config = dict(
    head_dim=64,
    hidden_act='tanh_gelu',
    qk_norm=False,
    parallel_block=False,
    init='normal',
    init_std_o=0.00443,
    init_std_up=0.0273,
    learning_rate=0.00632,
    lr_mult_qkv=0.7,
    batch_tokens=[32768, 65536],
)
Each number is 500 + 40 x the weight over the matrix's rms, rounded and kept within 0 to 999. Layers, rows and columns count from 0. Numbers have three digits each.

# layer 3 attention output (transposed), 128x160, rms 0.221, rows 39-63, columns 80-159
452472489499528503473534528528532507520479429521498462421456551534498546454603456543503544465449513548517495533508430480575506434409473503510465507511538486511497494494476543484489456518565532558462421481489470534524471560524514481502502545
591483436549477528553451532457516514479497599470545460579588482465475548416461451453513539431503453480487472496501451468544470514537609544537501482570503561450465502549517598441456572513448383384472393562556519442482528545447506541507538426
528526456484523493539448531592507511499381536579503481400559517557605579386407450527532567567492528486524497511484483501505571483393533452446482529486486516453481562532495534544517418520476507504430508455456460485521464461496494562523421521
438553443499479505556502469493479450555530555451493461474523483525438531451506510499465499584472511458438471519443478477572484449514413517479498507458577479461420460453487468592465539485631454569523468470460434538480575613533484530575415461
542476559438482560559562520485535484448482553530489567543452510566483518488438472513570461470456507601522526442574470421546401463528559482466422546504466515525418511483545473431566522532463428405491514513526465510448509493480489545508511462
485418502571499483646460512414560494541491555496526515567532473591541475503504524552537518496571432473508506521489523447469507478604501610575588518558483482599492452542525521479534513427427432557548542496482515436472553531523539547488464486
500493483492469468456468497571502551500512467493454497489492441535424530501517547541504449569536558514473508465527467517531476460567479507491508524494512489511495545452516524428521455529425541537488548486515500477482474420530481431529509457
545529511485541444543490485437489502548520539602493480473570501428515440641465507500497416532460417571486502589475496472359458498372516484476606590478511511503609390492471506446417509528484492520496453493460495521513451486477551524415476539
547463478469455539493500495460483493482491546374525421510538508473538483504527464499435504521477503457443545559494402536540538493469486483501544528518576538431421414562463513458534586500508563476497532373561534531459451459474491503498533470
485483582415513408509564418461471524488532537451434565568456464525448501546432456537545466442494586528491557633461520460614456528480441556413437505528604484499524529530497484497525486569435578507529494507525443416565571572481549493514523386
491452577494576489545532489512463459510547569500500542440507500509427519517495557556527528500430580466508516551410485472561434461485454521476482525476572535432501490477556599566550553504480517485553413484520484492550536568511515609482566468
591497441545546477449391548445581577429568445510593456492529416563542516523595471479522525439575519520494534353549505481477535497470536521503535529511566526557544449557516512502468491517562495550488459529443587589535597462545529523549442472
572480468472475387408519468475507506603467427401428477474482426475549474502533557461437428488496664480492589500581520497580467552497472453443490559480553497487473483545515504479491444477413617550493464540458442423583543534416542507446498383
525530475528462545594459494453571416544551528496604496587403448484507588453576492489497457468447436530531451459574533533434536423506481519467522554564442528514443538459566503438498504458515489556512462500460479449519544530510494525499382453
516537408470461544490521528502553518500491420541500486483480466509505497464539465452565496474439492509507552486574424497529459527499488463433517470523531538501453406532459480435533475472455571431538418538492527525519425500437453558494484503
551429555524519471589462488432480590498414459485476453518551469492517486565494434494408547471558468508447416525435453484559449552420476462584539533485552480513503411496481498421535481545485487547468476565490495469512499557446465567440430516
465455568491539519454458502503443489484389490441440534495452529542486506548474412537457501530498561454509427516482496543523547556493489526464435539516481470384517565479489486512536467531498506468377528502478461436467493496509449509466494560
404508530454481444482492441543516530468449540529560519451460499536472552559578465553464559435508444511490496508458564578606532500442395527435539463447498413532491553534446527493565482496500464477532537488499457478479449493494533539463524525
534544445501457443589527517514555509500518445501504491454436478505530547506509479529500442474428416567537478498573539471528505425498489526501499527492463475523504511479539496503498475459511561535479496481451452444528521544476552465494388537
532537421538359483566469441533451579470447510479521488444471414498505477403550482545437440508579479559414512546435498505489507516497491423511566517503503429432495501445520522522563490462586436535491562581573522498488449508485510481540447475
539466588464410515572575526518515466407484521559525520493588516562479546547519527494465509415520514553509458513512422468534499494512473519580505426490491510529459371537466539513530576548514438475514497562527514510422506575462466494400577533
502478502471487571533432459464556456554450464423572464572462506482473454494541462482523501532501525453490502525504409484590528618608534556524486426574425544505456469522501490546549435500573541473487454512452529477437546522498463571545515443
524576569478593473503525496470488397420490567491475526467550507504472485655429489598453441590555579548458460493499554493533526491505567463482508529454538457436564469498459498516493440609527504576473569534490544593538561457486572524543466511
592443509527488554457477487482511567511478506539552546572488506564502449488565530577463477558524554590493410556502489449466504462609525603507516537528505422529529524475547507456536571581466457528491505389542601536438524365454523468456630520
540477430517454473453471527427547589512520528507501546486530487538562576578529508581477416475459439524533517503532486445484465465479529645470592485510519435609495545501519464462554535563501477465493456412442516478447522391493602584507418485
# layer 3 attention value, 128x160, rms 0.164, rows 40-63, columns 80-159
428523551448512461453574448562502474510490401534468596468348508500532437621489546526462454563496602402427482508469546499456523491491476440457482481354475476513503495507461356532594479549482594586550651495375529555450441488474546420549434605
446519564519497507473585400414500500508601501451482515629510524466356443569575551528485401430515503459446491453554447511533490502587492567545478458536472482562520431502516467493464611509536512493540523587493639564461477540559540413463626530
562451589494560508466483537493471588448478470567536543521539524482597451600477527522499482459550551485535565533526508499452454561488588505454474507494416526559517502495520539358580415488422558455519514549539564475514474404478523484389519537
513550463551535429460360460525445535582463455542476457425495492436426457504548549505402513481512515397523521556433550562463585526494435479557524471477543454474590494516507485547452452524521526555519530439499516460512467479540514532503497588
543583552484498564366557515552559518491479479510513502446480572402481472495532492414471526527440605513488499489562455570496505511439515402420421488471534527429515533486484483523586513576565507435461441468527526554534440461523438431499530538
521518542504531543489539523399534504480475540531474510474494536502530470506484424487495505428500464505548538532475569548487495527448495491541502499487503492471533463540487511554509519480552478420486499507463478509553582571503544566495540529
484532454457455563499551468527531533472514465417505479550436522568514558410516446544454565492566592421544526396581496552602528523612510521566413398549543533538449625468486516519524517479484542499450518514547634600500527520543507464621518470
379522486458582456446518501506487476530497465540517542523477456531479528494469541520466501449550495530553473504520569478424450546521523488457491499477469498565618548389520463521520458492475416450472478656394456408563532538498501506489442475
519539415595436524486468622506470481547531412540549412433584561514497499442504538484429538575530351484560478384525478495433530384540578489573523473425459463499462427447492515490542509422528427452452501500456534504459472383520505538479461636
513587498515460537506489513514534541498487469540503435543469580494577467507466385497437462548609467443486514485565503549452535512505616492491479472498485482544514483473383396409517417495467426519468556528526529501482480422504524442499487527
450506566484479529521614441613453445548452567493434541529487579423509514489486466421495529527391466464511450586429513529534427540560525454516453487500440486456448533488570519538540506578471515488511559516561378488423403572512425484452530485
494502542524503598539497549585559478475547487497540521532564538532448555511481433531532542413599333490545430494388490473402502374525526515558499474465464419484533555474528529547486557458526382419479583495508539539373526472586500533566505580
462469554468491418423460511577441586484448504523396468427523579549445358562439556433516524508559581480455583485456464476519474564497494441555445489449518520458490480565468495541523478555520544465561551456585555521455440471512514494515551492
555554541532531437469492496496452460508470579448517527508511529486496523508436551480445517445498463491477452457438627461461525493514507534532462527538469449478588628488553529590489509537531462575492516496498491488488553539568545467519524499
490569504425474572385516471542593425540605483504492566520485544470468559430477555515597438526449557417515585424553501546419531482573515538402455464459418504539484560486494559528453537441522515490545519483487559522423509464549541478559547457
486547447486485438485504518489542492539605481518509483537588475467493498441504588498533447489507497543473564435499465441471452396541466475551563456416499554587496488525533524484523578473521503552565495490466526518497513479490534498565500471
575527482560508534493446543396497493507583462470412501590545520535520426448406517435555414598482534524432519479517423435429492485561564545514485529495468574517518475454511487546408513488535539531494503544496527517539562520573405491532528559
466478565469539456436422484470467497483438569495504515476572528534465408504544571437513527577596531462486540513496506592438506545488474439505515510538502546490495497565465510466464537493478496458568502450553570564416444481557470569526563421
498447513413618529450546556474560474531527450467454536557534621456556507593457494430560536471454524475523462517533504478526513514505498574520445474476484507533525455487445497476460471541436549446478447453443504482543508555584511536492569496
483482409575540487439413509439537472529410482419496557518407438428470445473489498517482511550441468460522556510501617559476541472462514515349457578497448468495562614448507482465413434479477570569495527391485517511555511398562487557658440463
487529451456521460469546614545393480488564512584480565391497485543475515460479599481537490438436481550496438461509601485413492454305486461406499512431539496500490502520481556490494527464483431527544472476554438485537527556474530413433475576
497440424484395541483443524475476653571559415499522501552502528477519492368569499447532553428448445459559548498489455472502486482519490572495479496543469516559463508460494543493549540422501503500529450509501456466533453494520418512455504468
391524514484511490550571542490561501534541510458478399461555451438483538513503434463531527474501521440505578422467554608520500534420500464481477461507546590537467529533435484517521433425557574467502483612483331531551536629503430529454370489
443435579432557479533505474494497466486457494472551452465481535492374458408507461411533522519597559482462438484452565547492605457492516371549496529514439549407458480545498522487432500437488533513529520572585441528532476641519375425458576529
# layer 3 attention query, 128x160, rms 0.126, rows 64-79, columns 80-159
518477510518519459509638511447428540463448522524524479486483441513473546497454516519522493468362499523442464475533428460519495481486620428492442563517469529488460509457541491529500510415536514615475517555540467523497432461562489559484422574
496463466525509521528567499472425509480478521479494569483501469518525495451513524462459496446488505517475440449517504544487480508513514512536464526486501528568459460542470564458499552468484513534468541546504533520460522459493527482498494516
498437563540475493490521521461496521476459433455478511548460488537480499511554461471543508471529503496518400467525479549492389489485440481597478513501496499572450489523526498524537515498510461548568521446540495430491490547497460561473472478
481471436481493537464439458494556443472445553510508483487486558487475523470493554441599497507491550509460522536535529535502524517501505509497484500514553545479538446480495475514515520461409517491493481473462475505498483526510480524534562455
507477429473483464476423493450532529489465487523453483494537506504487496509529508458432541478519464486450551432445495433592504467430483509576424478504461433512559472517547471469530507463521515468511476473459515525457508451502502466525509427
458524486485584514487465511491536500489519513520487489469556517500418490464479536498497539558484459510491510476455505537522459496477510559505532500520483538489492521495495453535548574539455450508483466533479404536454498573487486481429489492
507525501500501532449416522509483451492556523508508468473547526540514465452403545486498532561515454559467479519466484491526490480469420515528445498512515535507557490511409493504534516460532464478458472499459531476453515495514533576460436518
498446477510499492499550412473489462501462542457491503505408467448489572496460473500490483522459503404500535542452539530550438597452538598474568534512510460513476628436542484460511509531487489456504477458568449503522548448494480500454464517
518423521500484482478560509497518473522429507557536525526463509477471513566452557494528478408450499503438502483508444460453440474559526462494459490458466486469547469485557447508504512476461449489518496524469461547451445525456512515582489514
446463556479462583511494439555451454532486489526512477509480463526501502452456507460552471565555487550563482458428474451560536557515523549527515494434461524475579480518427489482447508549473528471470542501575431421472499555544534472415429505
491444461523564483460472522545480440614561574550546514479482460474531522555540544498463498504510428533515544487574560497491502453501504525517597542561497514490481523479485517489577468493413526444521527550517518473524443488454480461506497468
486513494462429457488514452525519576517545516505502488491569506519531489536472468504546538482449526472457506527518430474475546501506491516547473455526508475468528453479497410439483536493530542502483453480474584538525511485452539463538463439
447576499466520550527412516572515520552616483438473520565477563387490511502525477483524489519579513560541508536525514538521540482502385485582526503551459480494534457496454497547487486485538428468503476567447542502594470512490566495418494465
495461539496513523462483486479477500511503443552490491495526541531532467453518579525527484512447458492455485487513489487496519475439533529600478446538544515520477552497523482489538466533535517482525519447470485452470481525463486605431563474
524551500477522488599556454480552479494415481499432510514482512467491447505546453527490455476500491555489500486431467451504430470545475515424483492525454465477431516523476497435477499524547596469574492541542484558470539403508509507573530476
523496461510466546510466469537506419527538509493413513490495486539501551505456490474548439530512475519558566509472516507494498561466480507476563523471451470547492532534556513519538516436498510506509503480478525498502443453493471484480467479
# layer 3 attention key, 128x160, rms 0.121, rows 64-79, columns 80-159
515530524450544458462462481440564525504453524479461509531540493512508499425501524459529446497586495503500543532473473451483529535462503434499575536548467479535477535482485507495477525437500537482528493526448453487497460434502475464589417502
604514506516457470471551494500474433453445500434524480506572472488554507529496497479519508480530572422410486497484444519497539520451472502506497510480569479558472464530583540514488548539456485474479479499539523527482531497529477512506501505
525582533568494472561524551560457485481489476566460516509539430494586493486547519426498500500474462550497487569436518463451567488489531546520448536469458504541475449575513502469463500491412470546437524412428568501509529488509569402489504464
470505482512512485497453546489554489446548537595525473491480595427467515540579513506538505485539502451495492519493472476532518504522466472520443483453511488544521538496464504544500539510519464462564477550546503486494485546527504502493519535
542545478458477519530502541399488498453435469443483512464517516522473522454533492498446521421417477444535522453504492563498517530536486499484523494476439584514425455458494511473517430429552525593437485530454445520467473449404411557507528492
420546530518491500536424492542559528525459436485522507477496483462553557538482496508431430487488450559503519438520443523445428510507461467498479432460492551527493496534477496458529514452454483435480560439506488467498502509506520534587545507
502553485521466463486457478457470450584506491490475427505499539441420572414508477448556511525465483451508512503501476548473460540479538502553568495520482538508480488486476517507460538569532492494487448536494464542461517445472491575504495473
437480488499580505567564532535482491500582486467465485514484554496529471519528516504433519488507488545561449456535442378428492507465462531466540498520534457477559482507512534592512533555498507519541616432533539595490522452520477571542530484
513491495487521491436471468536558482455503529534494525497537588448477402437456505454526511477491461476554490480529536508538458565501469527483470486426524474491506515490427455529430531452534531495489434521440541472435461477498472562480504539
480473539527484479476492458505461445528465487495534463517581521417478553424499563493535503472489509541491518499494477419465487532476523483480560475512499525408539490579535510503482574473532533460513462461555506529496496463489519506517519568
508407472505516497538499526599471524561445542492460536508491478504502513464489530553559541532486428453486508448533550540523501492465435519503478456549449458524494487449536436488576541494509453497534518449508445533413441522475465426468582489
548551464440538508434501491512496507568489572485548534472502495453563532517478479523514519553530539452564500588524505533499484592529493569493544549479522482508512494473467529544444514470468461510557531481543519474490468469486473493468465463
471550551549530537594509484461435527583531464499438499504466498487488523497528467501522484535517551441525582475553477531547529430502530495582517508554433568491515489442457537445508499472490496587591486544548451491490545540481485456484532468
494544533486475490507547555437454504534454537512510513533488531500557563519519542538493524536507492539511506504502540571439460598499431504506483467432519419506516474455493452504551513493475500478470492484513514507431488520475529446501445511
497534480528458470475508519481443505469543482508543551486518514583575519527389509514508427464532551532512473517549485474507511567542473508496442533472601490485536568479525454548557535559499533561495475474523407533558456463458453512544495507
498510446474525449524488518515505511500435497477453527516529521425494485457454519417467518495537498479528512445480518437511537501500467443555558478516480430503573536469539466508494459473464508529492545545558542507499518519462418493491485445